python train.py --num_attention_heads=5 --head_dim=64 --intermediate_size=1280 --norm_place="pre" --norm_eps=1e-06 --rope_theta=10000.0 --qk_norm=false --init="normal" --learning_rate=0.00147 --schedule="wsd" --decay_fraction=0.757 --max_seq_len=512 --doc_mask=true --train_tokens=475300000
Each number is 50 + 12 x the weight over its row's rms, rounded and kept within 0 to 99. Layers, rows and columns count from 0. The size before them is the row's rms in percent of the matrix's.

# up: layer 8 MLP up, 1280x320, rms 0.0661, rows 848-851, columns 0-159
# down: layer 8 MLP down (transposed), 1280x320, rms 0.058, rows 848-851, columns 0-159
up848 097:63 43 51 40 41 37 70 55 38 66 50 47 41 50 57 47 54 50 64 50 45 57 41 54 50 59 38 65 55 55 53 49 41 68 38 51 52 32 60 51 49 55 73 52 56 32 35 60 35 53 40 59 40 33 32 64 38 50 59 75 40 34 63 33 52 71 64 45 67 42 50 56 51 37 57 68 76 70 47 48 55 31 78 54 44 47 60 47 55 62 53 35 27 57 55 48 60 76 43 47 49 41 46 46 41 55 57 22 56 54 68 43 56 45 36 72 44 48 41 49 47 58 48 53 54 45 67 40 68 39 59 35 41 34 41 39 40 54 61 49 53 56 40 75 39 35 53 55 37 48 45 74 44 51 60 47 44 61 57 50
down848 102:36 49 49 67 68 53 47 62 62 44 66 45 52 62 72 46 34 52 31 48 51 15 24 53 54 59 42 55 65 71 43 58 52 34 60 63 62 44 42 62 39 31 63 59 50 49 53 49 61 39 31 61 46 52 45 58 56 39 50 62 45 58 49 40 85 49 42 51 58 29 72 50 40 43 58 76 71 55 54 67 48 47 28 40 51 50 46 24 48 43 29 49 46 59 43 54 43 62 45 50 52 59 31 66 42 75 52 46 66 39 39 52 61 53 39 66 55 34 68 39 43 42 57 41 35 30 66 47 33 29 65 35 45 65 42 45 62 69 56 60 46 52 62 39 31 34 38 44 44 56 27 35 67 51 47 56 52 52 57 51
up849 107:68 52 27 45 57 41 45 69 45 46 50 64 62 49 28 21 56 45 42 34 34 50 33 92 65 43 40 63 44 46 31 43 55 44 40 39 67 56 57 61 49 47 90 32 73 40 43 55 39 37 42 48 37 48 71 64 25 65 51 68 45 64 58 39 47 75 60 54 62 67 64 63 51 51 34 79 51 52 64 58 62 45 51 50 71 45 75 53 50 49 40 65 40 50 80 63 56 53 58 51 53 49 54 47 23 40 59 60 49 33 60 37 50 48 36 29 61 43 59 36 45 47 77 56 52 48 47 56 70 40 53 66 57 09 45 39 40 59 38 36 59 37 32 62 38 63 41 55 57 51 48 53 37 36 66 57 47 27 63 47
down849 111:45 58 46 20 64 48 45 48 36 44 57 44 64 40 39 39 43 29 68 34 17 74 62 76 38 41 57 50 43 57 44 33 60 70 58 54 47 44 35 51 32 49 67 53 79 65 49 42 54 54 46 53 46 36 53 42 40 65 45 47 56 52 61 54 42 57 43 23 65 40 34 50 45 54 43 38 77 61 42 73 46 63 43 54 33 40 47 60 59 51 48 51 51 68 62 53 41 42 43 52 54 41 60 33 38 37 53 49 57 74 53 53 42 35 40 32 83 45 61 53 41 43 66 48 48 47 33 67 40 37 36 60 36 55 44 48 43 62 44 54 63 40 42 37 50 51 59 64 54 59 37 39 63 51 53 51 48 56 37 47
up850 107:60 47 21 45 49 45 43 69 49 61 40 84 56 54 59 54 38 44 66 53 46 40 50 60 43 40 43 50 51 61 65 29 36 59 52 41 56 47 46 63 50 34 65 67 52 51 67 51 61 86 82 68 62 52 53 58 74 37 26 62 48 62 92 34 55 70 54 35 48 44 48 45 52 33 52 50 47 62 39 56 27 54 54 51 38 49 51 44 42 52 43 53 38 60 58 50 52 65 38 33 63 44 48 67 43 49 41 39 61 68 61 51 58 20 41 54 27 58 58 45 41 64 73 62 54 76 52 44 51 42 64 42 53 68 42 48 59 46 61 52 61 61 29 62 57 39 62 58 73 64 41 56 61 34 38 49 59 51 47 30
down850 105:39 46 45 45 46 41 52 54 57 69 45 52 61 59 53 42 61 65 46 41 52 46 53 52 28 51 71 66 34 69 46 66 46 54 46 60 46 66 45 70 75 69 57 50 61 49 49 46 43 67 32 56 54 40 60 61 37 61 40 44 52 38 71 45 55 27 43 74 28 47 68 32 37 54 57 53 35 60 43 31 58 49 64 51 45 49 44 47 21 61 51 58 38 66 33 61 73 47 74 46 49 70 62 26 49 45 43 67 57 55 42 68 54 52 52 35 55 51 61 57 39 44 33 45 45 50 32 68 40 46 78 62 33 61 57 54 73 50 60 60 35 45 57 41 37 70 62 56 41 36 40 66 41 32 47 63 51 37 52 49
up851 104:43 59 55 54 79 55 70 50 60 54 47 56 41 24 25 55 39 73 60 62 41 64 66 48 57 42 70 54 46 47 44 54 44 47 29 68 52 46 51 62 61 51 67 36 47 44 45 56 49 43 57 41 44 55 64 56 42 71 72 62 33 62 43 65 53 25 45 53 42 41 44 55 44 61 47 56 57 70 57 64 71 44 45 47 56 60 57 70 31 50 42 44 53 39 66 45 77 54 42 48 46 16 70 49 40 40 51 52 58 29 60 58 73 38 74 38 39 74 41 25 30 43 49 57 49 56 62 44 73 35 63 51 29 33 48 28 53 41 49 48 37 47 47 51 36 27 50 58 44 39 36 59 34 44 59 53 56 60 72 48
down851 091:43 65 44 59 54 60 71 36 52 41 63 34 11 50 49 50 41 55 67 47 42 66 51 39 47 49 73 45 47 82 59 53 43 45 49 48 64 28 49 63 25 64 58 39 56 57 47 66 53 45 16 45 67 51 47 63 50 59 54 43 54 59 42 57 36 42 54 51 55 42 38 41 65 47 56 62 39 46 48 62 70 62 52 65 59 41 63 40 59 55 67 37 62 63 64 62 32 59 47 62 52 41 66 69 49 57 55 57 33 66 57 35 57 58 62 44 51 27 48 53 35 30 56 52 46 66 55 27 35 35 54 54 42 60 50 68 58 53 49 49 67 43 59 57 64 50 64 56 30 47 19 53 49 51 70 32 55 58 39 44